Part of a small language model's weights.
Architecture: RMSNorm before each block, no biases in attention or MLP, normalized queries and keys.
Training: a variant of Adam for these matrices, 701M tokens, 14340 steps.
Each number is 500 + 25 x the weight over its row's rms, rounded and kept within 0 to 999. Layers, rows and columns count from 0. Numbers have three digits each. The size before them is the row's rms in percent of the matrix's.

# layer 6 MLP gate, 1024x448, rms 0.058, rows 0-410, columns 288-319
095:471541514463483483523518506512499549520485483502469487488503504495508539508502477446498502506496
103:456537493504503468503519514459479490558521491499476502474499502501483488433513462484497529503547
100:479504479521519481505546437489474481537533504502460492519485510461499499478536453524533509515494
089:491477531486517537548489514504492561571501501493556495506500493478489458485485484461513523525481
103:516498501494520505489472548519483496552517516525569498513520458530508482508486450509515496480490
103:458525489484498516502459493543497526490522489485500451502488491512497531484492502472542499491473
095:539460470491514496526508492502478497528532504530510510541501513509490461496472481536501500487463
094:496507505499523470537514508515501507493530524510556487520507465503502512481488518479494523567499
106:466528512523508496483507464501442525468511504509504481505515495503529510548532451522516484459468
105:463508488496494475517509509525497516509489476502484491519509487502489471476494537479526562482517
097:502505508472498463520453474523509492482491505489525487499517498534529464514461535485490480529501
104:474493488523507467491520498533481520503485456505516442445460499482550514541515458488532500429528
099:472489503478511513484513480522460502509482492502496506490519466478490537476493492487503458470474
092:535478481490492477537517508476503519532515515535490467517515472494508486486525471487503518493537
109:508505489552493448511497473485490507491505501468500495495468473514526505445511488512507522479499
096:520500514506525473501529522488478527498490519512506501524512490520460449483524479525484480509549
089:485531502485467510504464520496526508500522508463477487514491518515518470540474496482491493482508
103:468496469515504472496502496529518523501498539507485461484504501494512474543507475495514548498482
102:537508487513494444494490540487510537505506500506516481501467510496524529480496505489479499452487
108:529513480492496556510507507498515532537467477500539504483514486512504539444523445500481520514502
108:534518470515518494515496498493472490530561503540510492502505499558463457501502501510504468472535
085:460558521481444460482516503459493467474509503522494476524477506502498465539480507498468520502520
095:532485506478493481551518462560505480512519471523487505497531504544490486478491522488500481457482
094:506494531517562508492515553552491518483546457494513479481491475510483520511507531465554516482500
096:485472508533496472556479507474516531506515518530507476477519498524495516459481511513519497526487
101:522498480482477548495539512531540491473489524505496474484465497516469461474512467484550559500507
102:535507480460545510506526493507510502467484488544502499505463496480521517519516490504528522462519
092:462498495530500531496504477549468531470478516528516467474534500490559537532514491519529512536524
107:491471528523529517504510471498476499525480434487494491459503469528486498522511520515474481494521
106:490527505487522506504547484481483507492533492537525488504476505510463500520524526474500496490513
092:494507491554521510523521460518515522574540517461508528502465515468468470467480479490542540494512
091:452493446500469507500476533500477510481522497493506508505485460491515507422536495457479496488475
104:482502468538502444512526482514503533525594532480518471454523536473552492529494498487497450468497
094:508514512507538535501480492489505522509477508479524515493478521471509542477467518486491550467482
106:511564493528516509547507505481495477528467472529502487476507479518491485530503508505459512462518
105:452537538512492476521493524484504494532524472496525483483512517540514509457510510555481513448509
097:469450497521564522541527473488500449492469503524485477479534511494509485523503513516510462463504
093:498473516503494539462473429506504515455493474521513487488518489505498458534505501481505489482476
094:503490507497512509525487527516474512485498499526504496518528451487509517535535480510498491511530
098:494534463505486506485513481547488482511524522532479468470482494496488480489487431514487548489518
085:491536514485474542511520545483485539496504520535489503512529494469506520511504501552490492476483
094:513515500516505519495506486494446483522530536525509474522508525513474502489495512507484510508514
092:561498525467502497497500483469536524528483521535505462486476522526496492488572526520510496506493
095:482513483506528502514504523486493484509558540502540482505546464484470489510485477493506505518486
094:526519482494494541530498472533554520473508474483549510471523470540514481498481516505493530471535
083:520469478452500481559527477495485539520501491535517492499491495488468546482538538458506470540451
097:515513516544509487528506465504502492546507492525485388558541502482495491516524473489502534514526
105:526496545502491493504503505475466491515509531532517483522487504493441500494506501507494503532526
101:470445517474525518548490477494498538499516498481532493508528490494548531495490533478491486434484
098:556525509451487467523531543485510501559543581507522495534470507470439527486513515538500518463504
098:473469515491445492506534477498477527484527532500486477511542487448486527562512519505480522497520
092:471509507507482506493477532492500500482517522488470442510498514531520527483532501502496521544512
102:505455509505464463509456487492517541512511484521550493485443507502463483535581433527458481501478
101:493524512461531508498483523512462530455564562491503497495495488478514533531503487500537519503520
107:488533483482513505523518475526481505508539508492539502489512519505520473475478503427511488473487
091:480537485498489516537482497484521469443534521484517463538492505527505487499501516497495484502509
108:490479539508532517504503502526492554523495517511521494480486520445529541505493519456514512493481
094:518511555488517484454469499524479504504462470519466491542471526530500475511502470496498512513493
097:486515480506526518543525419512529507548518512502519495523498472518444513480487474448513497466489
090:489520490511478484427512516486477502519507487537518495492526521472432477500486490486537505519453
101:572519447521485481518549536494535505515500510523475509483484448458530535434499471468537490520471
101:517490514509487486472548500510512515482465492540532499475528514500477567477494493481498512472521
097:498456503466559512557494489503466506520505529501505489520481477463458516511538468518507517486537
097:479507486492553473486496503520504483527507525530536497496473458456509543463506498477529571485489
094:521457550471514527487487497495501541498516509509504502462471484519475499496612514495533492492490
094:474513451494494513548492514499474512471511475517534503473490499446510525479476522481490484507493
103:516514496461515470506494499584464508514477547501487514523495471514486524508512511467497518507525
095:457502492520529509515519521531490506564489513507529512511523436520471482509444501454464514505472
110:511492522495492518500476516501488512482512502536546436483553511493480516502474504511496481482527
100:514443500478532495536537485517477495488487539527476512519519480493477497503464481553444527537455
106:483485507497537493526500506534516543530495525495510447519539514500536504509490495482527495488503
106:529510518519556479511467507528538549497478483515500491500495517496484482505489504497547468467504
102:511507540498505485524491505470517527523506524491494490517528514478487499487474473500464501486501
100:505498476482554512520495510524468491477489459511492485510510491500491505503519492513509483500520
090:514522497494477515481500501512542568551496510494537481507465473521475489495503497484505455509517
098:475478538478499530520551500476498494521538487540488514476493544509509523447490504477482498483494
098:537508530516496491519512498496522486588502455491491497511489447508479485502517477546489545516496
091:497487535459495556545485466496506576540492476521496514515469494461464543475537529492509509497473
100:490519525501503495490453483554497512487531507531501505566546532521450471505477487526474523491536
096:494518487457518541517492501535507527484507515485472487539498511489451540513506478492489531462483
100:478537506495480497500540468491500474472492483476446496525493491510500483531521518489504508541491
096:497454501507485477482470486544533490498501438472489489539499559504457468499490500491526507441535
105:543487554506487520503463450458504493506509472507535490473473527473474472439481492495523525518485
095:510471448493512461518525516477508504527539493509540467513496485516495479489505492472525522511511
105:495510488501551511510502488484466534512484526532468482528541485515543502501478465498531512482488
100:511496490533494487542511507497496501511488482513536495488477518474535466504479453532454488515492
093:543506514511506519481530474495523487515552520509531501462488491480511496463485524489477493504531
091:468456551481499506499529475508492471515477517522516479544501475567458480485496483509502512519464
094:547489514458485497483491530484473475516517528518495500472479482458489493472519495520501495490474
088:508504516454467493485518525531503522537527458525481460508511476506452511519512471485469526488497
085:467495485469493482471488514478549471471538476490494511527522506546467479483521505516493461531530
099:504487508495474536493474545524475538487492531509511484535487494493542512462516510500513494457470
097:521474471471450526470464459511485536490484452534502493520478510479487505484483524513486502492498
091:533496497494475494532519494533536507527471593510442444527482470473510490476483524526488520531506
105:507551507471532499497534511497501519515492545492499470499490462517536510518492487435527546505508
105:498500567468503456489477487493479508541518489584501463468483500528509462509540505481544525526528
102:479486469512515512490492498513451521540521516500497500516529480502571493493496451473521487524488
108:508470464482498524518493487541511529491455483568508511520517463428484500531502529505496517468489
103:466504477478487506476501492579483487507432506526513495515470467477477468503499513491543515486504
102:473469470494492530528468482487489558515572513504530450499523492499528520487490504469554497469511
093:531521493450445514563498489548507485500481528522464510538526491519453481507533470515494523512549
099:547527532487504469510512481468496521548524510528519516511531498520506495536560479500517479495502
101:512475506474495508512463475512523506464497488500522512493509517541478473494516495482564481509522
098:509532503483495471493468462536499514511512473490532484516484476484521531528509474507495502503519
108:542464516512475448527481491543498551490525483512557492529547448521467567466482492508467495470484
108:517526499518533469493520501510472498486492498511481499477519496484523541498547516453476489526519
088:491477499507531486492540470488477510499495498473503492514518477486507498463518492497481471517550
100:480489499513495474466529524462516512504526509506481492510504499526525511521522511474517502494510
093:513519524484476521509481473447517491489522491483506502472516489535496488493525535497506471496470
106:459497527515522501483491507507485517532522511492541498477505478496544518498516486494532539494492
098:466496532497494459519523498477488490477556526493459478517498493490454551535495500518472526502515
098:483462476514508476472507492530509526483496503557508484505522519513525480546513501531545472529501
106:514473491485497526506478472512498560523521461512497501494501530518493501497524490515510480490525
098:488491537533519485569521486509533501550527476500501472480481500512471510509537460536517509528530
102:528556509501502554529507491541520519487550514493509504550508520542534501497521528521522494497515
097:523539499505490488546515418488515516532508484495489496498521476500498515446525468515455482536502
094:511476515543503477539490523496540502501512553509472504579514535514539470462503471489515482534535
094:476509493469475476483498526508508473488507501455454427489526488499435504522499506501494462514514
103:502455479504484502497497509461491556466514532481504507488525530491496488483490499478485485474551
099:496514515501526503474526476493504487516531484511507494483500450538494519501527557425456477485481
100:483496518555493522492484508535431519537501489465538470477513530523514451512497480502487504489514
094:514495527517519533502518498545473528458483468482500496485515495530535481532500497489534509458486
106:513520516510520468498490514537460512562465498510551449489513483494536548492503502496496490447472
100:487454499508523523518495492496496518535472505475494474526548507497473521550440545490482490482513
094:488487522499523517501481535489480507482492481504474522473513524522466546467528480523496476483492
093:475498510464491494533499527493459512472509441486536516514523467506463488525510521476498503533460
110:513497491529491464516457511534489490505501503518513490503488445455525490537510450522419532548484
106:530493486480511515495511502507511529544450502484506510494457471463453510510534470519510520491500
106:503496510489514500548519527447479509496435478515502501536513492527537532488504482426517486495474
106:499551459506500479495576515490501492519532497487459497504477490473474534498541487500516510516525
092:483473493509524519546521456513510483508533526478490483486488457532514501498541484488495528522494
101:515504487489561530493552472557467509529515513525478498507492489529500505509462531495483481491498
102:536498527482491541481482495518490539496505481523474504506516481467494504484521533475463519508543
097:499520491471470494499501519504498523504545474524487453476484450486483513467486424483447534491538
089:513526487516505496516536548557521508550519527487540449488450503478511511534503470498485501484490
103:483477529491536471499511476492468559472531530496553482507474469486530507494487519479551529511489
108:513543500483549503465511494517467494546527520465525493490453474506509498489522540477545473465455
106:513469487511541501525528511496498539488540504477483507489469518481521489503462473516538524483493
101:492510506510488542486523466497461497531516475501535489505475498501471524435529481530476525500523
101:496481513505512522502515520476506478477513486566475479526519514513478473544487524502506497478507
095:444537523486485542512551533533493475480505497536498483476483514475434497514486498512477516485503
101:535502524481491463512495506512530479487480524478540509514519491488509532525509485538473482503515
097:486510490487498526505522487497469496506474459490487470481457467516516485459553500494540501498498
098:492434474506517492468486481535477491499472518530568467468470490469492523532542481466483461492507
100:520522536475474514489506482522500542506467499495497494508481500503503527484498487494585518496474
105:523451508515509517508537495519487495464482496501528488515503466487502529477505564481496482500488
102:495517479491520514481498481493511498533542515506498492494453534473452481491517472494548496460483
099:467533507525489485467518484542510556486493539474500487511536501497473487457536526463490540489537
099:513472525494487487521522488456481532530506557489543489491514484449467518477507501470517515471498
104:514495485482515532552520517557533504526534504525484489506467509474492452493519435438549558534488
105:475466532503508482497470479487507544525529483538523491509529495485508500489503513441495472527482
099:476554505480524509513480543517473514471519516500499508531520480450487511476488533484471509487485
110:501520491484502499507515496471505527511520526521491483505479486544458490502556521514484481501478
106:516528533460513482516539472517488520502528536511523474482469461477466459427520508500525509508510
102:503534489508529465467504472500455530463487502472511462486471504477503542491523484529527501506514
103:531514447536499464521482459466498509509487526547515491467504501482518522497515478481499476475493
109:496498501507551468534469528497476513485487492483509496479522520465529481480516515481498453509492
097:519522496492505510547520510496505491525481572502503479531503500512551513452531458452483514518499
106:519499444504492501504532453517468522464498531491488497525441462506474490479533477525540505494494
104:529504504509505510518537521531496529528472469470496502482502507461481492475498496496498473508490
096:482480520555494453510522502509507500492506482526490385502513526508523466512498464495507498501525
096:510490469509493519492487482498532513538503525499514513502484484506502549492521476502552489473480
124:497486481497477467536523546532511477501457501513506496492514487521467516469497404516485515529491
103:498506527468482526492493542477529480479483519470500545527500519475480520505449520491523558501449
106:445520464503551519502482449498477543501534509500504489503490511531493553494491487479512477511473
098:520529460477523518515518512520485493541484511473498470517467502491512501450507488477523473467520
093:463498458450477480551490523529504499517541479464551398539508508486477515503508473455527511528496
099:484504461513484532515505508532525493501480499491493522523494491501526506500572511514490543535496
101:530513532499535461487604457495528495541486538484525501495515477512473481474514487489476516436517
098:515503481480550502509537458576474526530514499549520486522507479464547507502494512486496511510487
110:474503500487488520511500493469505493514543488487531468535509502512480467422492508494537543488512
083:474473446520544510527507504469478552466514513498520490520515485479513516512527487465526445488509
106:505469505491440478463512504507487503498510471520508486484475512503486515487516544484518494461461
073:506496508489543521546521496498506508509509504523544496526503466511517518481492521506515552535527
102:500508506493498470483466446551469515484498508469488482496493474499530573471500500509515538509472
098:505486478489487521505466502516482538514477494489483504497490474506482534504491481494544468468487
105:459457468514539511486526507519480506483488481488493509513506534480514506499499465479524490477502
101:465498478508491453495532499501500503525508493526461509531521468496477476489493467512486546492477
091:522492519490537482495534512551536516512485495443495506536511483510520505534483474487505504482497
102:522462545525556528467509501511486500500487528535503500498485516441532504505500482465487531470515
103:525495538516506550537529474529529549545511487490499529478509490525477508505527512499507479491534
101:504500502511531462498557542512480513548498486530537498458506492507527497513488474494505555495496
092:493511486453460487526515539515545548471554519479521486509455483518491502481508512454536513525534
139:503489534534544504526522516528471500494509529537510446483531527476481501536474458508481495486493
092:461519456496483510480461485532479531493500507507509501513468516537456524513488516492532521497463
095:521484475481514551520481533492488515487503493526521497511511482524506531535540510522498501509525
092:556483509470477511523525506523503491501454491475468506541515538535509503510537507526497497517466
096:499499553510549541499542484490505523519545512475515482501506502532475514474488481503470512490493
103:520494514513530507530496510532520517497562453532532483483513472522498528426522527480479463507486
091:534529532481488528529506513502496555556508551500556543516468479486481471525617496512536490482518
094:494527482482486504508529499522498502506517497531471493500484504472478533517528505454494465444555
092:468492490483501531556472491490459490501534460524551495529534478491516498509531531500530508515475
091:463552476483460509519514498526479522470516497520540499505544473529460465529521523483519472433518
102:516528471505489507486502551507536497560535484512512519469460445535537491492458521502491493486536
092:516468507491523498536549460518487495544468541519497500549518490458488512491496489489542494530521
091:508495511486501512483503534516511504489496504479484517497497480493490521487514480475492462467470
102:508488504500499491519435512477513533490557518528515499535490495525487498472509489514491505556501
104:470509526478518530509480510495476509499521512476499497511476498524537518497478515512513531523505
099:484479502503515470513469514493517498505510484497488488468475460497478469476504492506514564497502
089:513490503540538496480484487520508506476518492521510463523476481498543575487552467493500449480517
091:507493485469480498536489473511445509525511505516496456503463507509457480487514490470508489501519
104:524499515517517478537519502509481512540527492537477487491504508486541528479509482539484524530496
099:540533493483521476509465527496487503567546499479524490485476502521504471453517480472468511535512
096:552520489532502493503510466500479476535483473538514515484478499556530477497492502499470479499462
097:490482466494510499544536522469446457471508528519534497514486481501515479494564511520522494513522
095:570481557497477487548502464509519481540493483473442500519454490553533515512488516482479480523491
121:521536482489497470502463502531534549510514530488513478477472472473524463481519458471459506537477
095:502511472485471501497506482512503476543538464528553449534506469517518490469518450507484544466462
098:509532485498513501541494537461506508504466498498506493519518477474494527471497488495479484503529
085:504537510495526495513486474508495520545506538520561490447514485487522509503528493459510520472512
103:492459513526498500472475484470483507504507513516522487438494485484513511461522542454502501490482
094:517511450522504517522473515516514563492557494536508496524492487471504526473538426494494518443501
107:565524506491506522518521534458507533518499502500511502457476509491511545500558489471510505468455
111:479475516525515454536544520484496512496514495470463476504499517488546484528520468493519515444512
092:485514493496499479509512516507471474516457484506494476477506482531472520500479478508488530519464
101:455519530484476509526513556480496493470540482517491489473487502506575494516532485495524486561538
091:469532540497473460533518534510490503472530534507524515517484484505486460470509492504512503499472
100:505499494518514524505490501529483502503526495483535488505533510475562502508476530488548509509475
102:536504527480508475517475469524482565497509441503472482474505500456527557513483511486492455505507
105:525491523488482506513491528484499534450497510501537501449509520419507458514519491497508509497474
092:472500529496492540493488501500528528503453503510503498486496512484518515510472510475497524490453
092:543463530495563504483495507509487532528492455541506475475537470489501516491479527478512526505489
098:496494455491513473552483509508513507492562500480484501482507446462499500454507504493464474510475
103:506508512554527490509516498509527500509534544522523510509492472514479470458479469497469515546522
101:470490509504496460453497440470495508513503440499486486504492502494480508499541489484493439467475
091:494508502503446506490469524496495467551491471482469483507477493522502466494540479515514530514499
105:473483508482484480480500471520466507473488494519525483486482481516493523487469510513537498497527
100:524499499517503481536445480523469556535537524530549505475532520511539488493489495448508506539488
066:536475496513534539506477520530484501551511484481518471499537498464520499435504554491512501497489
101:521524505490566503514483534510490466474513475499488488536486477498567511510467521504541510491514
102:483484513487492511527513484443493528514535511515519500496489492521469497466508495477505509500455
104:486470485491545508516472528508525503529488497473552493525546497536525481463496533487480456468468
104:498491486502538513474516524464479465464485461542465502487495518521475509518537524492518503470516
101:520467481503487470544497507509482525511518486498518490474533466501485504440466521503517490477512
094:530438520486486522550502499492472567562494498500506514494489466441481545506548494489477518480527
110:527476512521522495490481487557461554525506491506498497490539483477459516565486479502532503491480
099:497500498496504458528473504501526505562505503519580482513496490516525515505501483485498523482457
097:447506512489522507496489497482494470534522540509530510509460495500497501500503528494487480491482
095:462481520464497501507534511529509491548471519493458463533538476522546479493538494508521517531527
096:514483500487491503489508463507482545494486465485488471524535463497493500485495504518492518507528
108:519542481506503504502530513489543508499480510468554498467533490486504498487488484454502527466502
097:502507527485518450510475494534505482518538545521583509515502519543521468442511511498509479478469
087:451505523481495534521458494452473540491536468484546495462483527549492494519517555541517447453501
101:477510477520480535523511505476463482513541521485475520490508448515519480468489491528488481461498
091:508485537491501481590525515498510499494487491538534519520498515502496508492515462458478506528540
097:465501497521549530528520482501453521467497536521501506488472488465522525469543481510534552506481
091:492508489502520532487532519515518491462476496487535517532511492452532494512493513451486550489482
097:516493530495533492519505517494456474510519494532495483525494514515533488479540453470486522529504
101:517461515514496537519503513566512501492545489472486513474549475503515494510468485516520494550487
103:513468509536519529488507448487472529485476478527512496518468488462531539485526465470455506484482
107:507551444502470513504489507520498527518514483513523490493534506528509490468479474495509463513489
103:484455554510513539553528461486468507512463490497522457504550479463533533537500547506496446470502
121:491520524490482443531492512509529496508518529526523488513516506465491517478526469530495461516504
105:506489515494476517504443523501499529520521472528506521509495492507452551453550502544489470528485
095:509517517473490518516526538507491509509522512517476495486492498529490520496498518555539528486519
095:510540489501552436526520516485473537505529560504538496499481486452495505510475531495511464495496
103:543496511487543522486485516511461494496494480502506474516488498467503536490556494495546508462489
102:468534512544506488528532532465510485531485501502468483515541481495513575498520506470494529511520
097:510502467480511487538502427515474502476469486563536521511553497497521503510491453532488513497521
092:529513479465496520473481502500499540515491527456551487458488448488520506500493510523493505474464
102:560559480506506473511528498493520529521555493500490498500520463479491553493480485529522504510462
108:498524496500461492504547507462477519525471511514513503559504532488512498457537486510555476516517
102:474501509540536467516485484545499508494481538464539502562470496502544485512476490481498510516486
086:505492535503519516492489496488452486481515506557510478516490502510503545514493505497522541514489
117:487497492529506505523455485537488539509515537477516478514476454445535458479543486485441521521499
119:515523486511492501479563477481504447458493505550492511482511514496514526505541486480546484493513
099:492500503512507488540501514479548542516525435483518490496530514512509481540464530476487482494566
092:531500495566537499490494511458537522500510559523542470500423483515496500500508467461540482527496
093:488502492502526479483516509554480478484508486509480476511521533534487475510497478497494514496546
100:508494538518562488501499501483486498500474496495504501535513498524455477482504501486530533464532
104:505440470509504432460474506507492516474478483478525486472493428489500544514508513539475540503533
107:507524487519496495509530509480508529499474493535483478466489475488469493534487506509454454506506
104:455487476472503482477481528538448548522527487507541524521489512474463487478542522513466459479454
106:491497496482515508499545475475527517504493489478523507490449508488498512506509516482497513467480
099:503497472528521478492467489499512532526551507502526485521510489513475553487485451505512530500497
095:486492515494513525498448484513500478530505451512513483472486508477504495496508502499485529448476
108:456507482495525474499561530518446504483551501529519484500459478490504496464517470454523526488526
106:504501485490504490544549502525434506488506500535489480498502466452511520469495521466506516485520
116:470497477483518529473485493462498511494561484474504512469534513496516533504505508465517493470506
094:512472511487497487541500461532513564541508516547536510532492515523515504509590486505527508507537
096:497491517538518505529546532464476517508494482513536447498492466465478540518493473482555548507505
097:521495518490484490486538502479473487466518474503474486506507518514511511480478488505547424456523
097:495518500531509508518530515506496449498496488503504496492480508479540487457490485540488521503508
090:497461502497517497513529503516461514492492485497507457503500480475491499551540498502488483462517
109:512513479495489484501479453508485549494497489503508503480506458504499502442496533547513515500505
101:513463510523527450475473484475493541497497473487495489465489495479527463511476488508493478478490
107:463509560469511491477501457489505495498536503521525481502473511464476512510517482449544508499507
090:551479478487467517477495518494499503480471512485478517459464469500527519477528478490520481488469
098:505539538505500515538501486522503488480514507483494497516501456503493487516553502465523521491450
112:538516503478504532524498503561481485515506476475518477535499499506535513514503520511501463496522
104:527514509512509579500486541523514509516499493496523459528564495510516496515465505492477491474504
101:548501531525536499550534475487502521531456501547517504500492472523497479503486451513511497533497
103:484483555508474497520513492448470492514510530512503480470468506517475512455517522507533529499527
099:496500486500513540540529485533531499528513487518533498468466471493501504492512475487537522446498
102:500480567504530491494555507505497504477498486523481499503485516530506578488527524425502495456497
100:488464515480507459476483499505530520512573514473533509512474511546528482503503487507526510503496
097:515475469504520500508512505519443483477503512535497470465522514542502505517501527504485462491525
099:505454484517477495465510474489489535486493490518498506533467513527490530426479489517492502505491
091:512494510492511549526495501526497467499534515533522487494535536475460493490516494508461520536510
061:494479526494508522497521498564483499522523499513541480537508474480511479461491491495498502494518
104:514446448489519544526509488496529537490501507525520509524480525468505493479527505488486494486531
100:521500515493534479524506478528501527488498524510494489548535527458496496511474525501509518458480
100:478468488489512504487505457539495486491561501514507481490506486477501498541499535515553505446494
099:488475531494520527529497486533469496528494493541504505517494523522519526485518486503509493492523
110:476460485540485516521544523502456507500489479534470459521530518501516532490521497521486476486541
103:482483467521523476532523504477504534488531504474524481492462468517520485484501445469558501511488
109:481529525505489472499558489516493501488461495524498497498456478522529535523490513484474459490524
107:503471496511511506521502465521501507541515513529526508491452551492521491505503507489526486479444
101:510485536508521508536531496514531515520477509507488497505480513512495500456532495432476532487534
099:479510487480472524506476514558497498513532476480534472493476518563505517478496546473500511489526
104:480488496515495469488465488544495542523554520470514503522489494494482472490487486496474469528488
109:504536476547473487510500495537528511525496527527497490514507491499522520507448462521485502479491
099:475493445501512479507499482511495498466561541479467461482510478501487495520503500485470546490524
100:520482506521508482509490518480502552542518472474547487516515487444493497521563455480527501493492
125:491478511513541482543485480523477519487550508511503471485503520509459517524493487503481505463449
091:492481488534542506534474525452514493456475489489505488515518507537514495505509476470522458500514
100:502503487542534484527523505509512539519513493475493486541495460511501514439513504526526503511497
094:514501527487522518501509508511485533499529504474532518550477447487459510523502509487476510510533
092:506502491523532471504560554506474494483513504518453518531502492477513506511487457480551517514549
102:488528439512529500516475522477482517484541504490522486491520490544514479523488496522437480502498
083:546488473452501486489453481517482480477517499497492504483484508547480481529500496506435503530517
099:503486521475485561522510475507548519508489553504506477510462472527476489470494508466498485498524
094:532472482506526472527470533532485569523548482481498468494508501494508507507509485468472541520469
104:519522556455470533509476539500450560519522529524530518450486493472468512446556494536465537507513
105:508493524505496494525513541477455522487526527489485481514516455520505528477539467530484479508509
093:517468496538516458482515469516465496487511435530443514515519470458467503520485503518488492522492
083:464490505455474502505500540543470518477531495530506501482455489510473451472494491457501478521534
107:489485522447501474473515508504485513490485473506519479507509506479507478517530507469499471517510
103:537504468465492486512527484484503494517546478518531507427487448481513535477504463497486462471480
105:507485503482478500478497494510510522473433511530481484502546513519497496450526514464483509471508
095:514479503512473462492520519511526548498540511510492473528516537526477512467505491493496493508509
098:527494521526546498505545492558446494529471492524488492512502486495528506476494449463476526444460
107:494502479497486508498488460495512502502521499518474521487455502478466501522525526471465511473503
093:452498465506464406492487509470487484495517555458476497502458475476462498441527493483504516516474
090:484489545542504492532513510469497536495510521470502482456549496473512513481516488506479515510491
103:509541481469500494508497482476509514519552506503528535497483513480493512512508468468528487495473
121:500517516496504486531521477525508507534523510494486485515523537488459502535471474505443489443457
100:491461509500512506534511505510502507474445490556492490483562508496510534530513497482535454460517
094:455513501475469487514557467451484531495535482477479499470498545516537567523485502499487531469501
095:506511515486464467450470542463528434456500496495471508548485531556464474503454499529459474501503
122:512478491513527502496526504467462503515555510497464485529463489500484483474567488515493500494531
096:512484525500484531506509455521480528477476520463490477475509478511497511493486549529436482509522
097:513480513482529480536527499420467475516485516511510494462524476482518513503480442484503528503524
104:502476517489504512513473486518514532513506490535546499502470460463478551468503481492535511468496
095:475507463487517499507510462535495509510510493471467481551517525501467496476510448516511525487477
092:500513494491474523503509517475518538524514523499526513519519504516505479521522508532516494516509
099:512486507513519448516537500506495478518486495518498474437487481446486553522536489526481513550511
086:503476508494528506506513487520468559513420469481510465496532469456466544540509494496513471512534
099:460525523480538479497495523489488511498449465538512462463482519445537503494518508479492463489498
090:538512490497494487511497496516476547505521516506502477498510508505505521500464485490507474444522
108:507471498518490498524519488509486545493497526525476500544518499450498536520507460465474498500513
097:524511505504484506529494453473527503507472491526503480494482482504445538455559478489504462498463
103:522532513512526510549485491521472490477487508512492501504515498453494534516492473546501496516490
102:500501492530509490459495503537487542470508474510523471531499494481496519524488502462509507460518
096:494547484495486501495564514484519491529514478555513489486483501483517505468505502498509529487556
106:504516473509507548526525531522510497491477525543477480530528489510532499498503447520496500507525
092:477507501526488467521486509495479502492578517503489423513476476503519489484505478497505520526480
091:456485459477506545524490527506524543482544510463535531486493551495497481501490517542536528508496
106:487482490506473520500495502456489463478473458534528481532490491498456488491521437477470506504545
106:493477490542507538496479461495481528530511498476471471534560468498491529448488509511484507518513
094:487509486514529505513478520521465512495540530504494487459495456527517463516501499473483485503516
099:499522473508526524526472484572446564534474497527500504491509490437477492484497494502493501517508
103:506503511527529511485544488534430481472502459512469487509505497514487491482505488538519478500527
098:542552489464514490551511539513469489503539487523479447493492491496484481510517542487449468537531
093:489494473490505490510547508527487507555529462519577416504507504519470507518505480460501494484508
107:486530491528511494486506511501467511496496525513516509467527504487499537499499493483504485513497
106:519474513501500472507459511521515500466548498497511476496515499512529519519519482483541478500536
103:505512475475479550498526485496523529485499525503487500448487534500514509500512494490565487497507
098:467523496465510496491497513516516507538553493508515493519479463472503509479513472452517466486475
114:506531495473499489495511536540484538493511474496479484447516503519471475498488527514451535498531
105:514539513491481481484471501554490535533506473481517488494452486443506454480504501463514556500480
107:527537442547513534517545502537444481522455526499512492499511496514500538502505539477502506474494
096:496498524457510554485492510498443511482528480489496500479495486539514553509486585513445457480487
093:540460498498511500517514511487491494527467460529494486514579482551516492522503494532525518512496
103:508480491488501524476498471534514503504475485485513502504477462538500553424478510480529521486525
110:482488457522548539500476487518484552467475471519526483494528515518547506514493516516545443470485
095:465476545501527518544513513556471498488530494485539438516494478539486454512483530490507475520481
102:523476517502537497542520517499496485516490454516522483502513534524493484475543525523537472483485
092:488458503490543535492506496497480511510522523490522431425475433488533468502486540526490500518497
107:482528513540508483527522521533488491502478530466541476496471516483555503522543476460500511488520
104:540504493490517500491536476521501527541492483524528501521499490492473496453490502458504482463479
092:468503495491468463487482513499485457490518481479435463514506493526510473513434525500468447514542
101:506492523520525482471523496535516494532447500512487492474499468439443515497548480490525498480488
075:492493531513551521530535467476505545524478529507514494514508499474517498501546477475558514462444
093:535521481473466471485513525549459577472525471479499526490560454510486478517501490532463505491529
114:493508487515512497472556508462464465515545496492487491519468505518474498489526493556487517486519
097:492508469515490482485526483450537514486543537522498504520479484479522488468531518451502543480512
096:506556548482505514502473468506442547519550530507509498498479517488500550485518560466462494502533
110:552499503486527539502547533496530509553486464530497493502488496515495540497499445495521540470522
095:515519524522566550527487472487485513549572489516486472496477508483476503474506504430523494488476
110:523511473474527501476474488489518449506506464473507503464500503483550478475523466509553522510493
110:522481516496491502492457503479447502514503487481552455480539523515493535505470491517512525520500
096:517482502521509513525502462517500511506520495491480499489510480483535470491474503477538503518483
103:515501510524496526525513448461463540501475511509495507554507524470488529493513538492505477483496
102:527492499477452491482501511480483479499511522541494535520463509488503521535575502515491502536473
099:558523522499492472503545527489471512498494495467534509547543537472510540528494530501480523489500
112:489538534472480559504513528513521506547514505508506505499489471479520497492484538522536501491515
109:506501499513496471509519506503494478481469556528474471501541475473468539528524478501509529499520
105:549497517502516500495493474480487469527494493497507478492469529477507501462513447498495534505468
099:481535525464500500504495469505501506516524520500505511522498507530544494494519530501504502453489
092:476482508474492520515507510539445509473521502496495485503510456538496445502523534513520510501468
097:541533483503497490489496477524481509494518502515498481512519502488515506527501486496510489511498
104:472434507515580504481501513497461576508502508509498474526484480456489492521478494494514498483485
108:527513525491457536527458518483460506511514518508562500504510504493476497460517523468506487537458
091:490506525497508564527485503507471490487498516501516485480455485489523490490524486482496453477514
099:477528513495528499523491520583523507528497518479504481523448481517441496493537476462539539484527
102:518509519474512508487467514521476537472477478548495510498494509481479522519563465508500530494469
089:520534489505528471485532523536488504534527501508487483530503481484482531492489476498508502519497
092:505506497525543493497476495516488544549504546470550515533474497508491477472525479474504520520483
108:472514487481454478459458518476514469474497476479463523512492533529479466519479510534472452498538
096:482501522502518474524466492480475551494543519452501473490557496476507510521496490435503465484473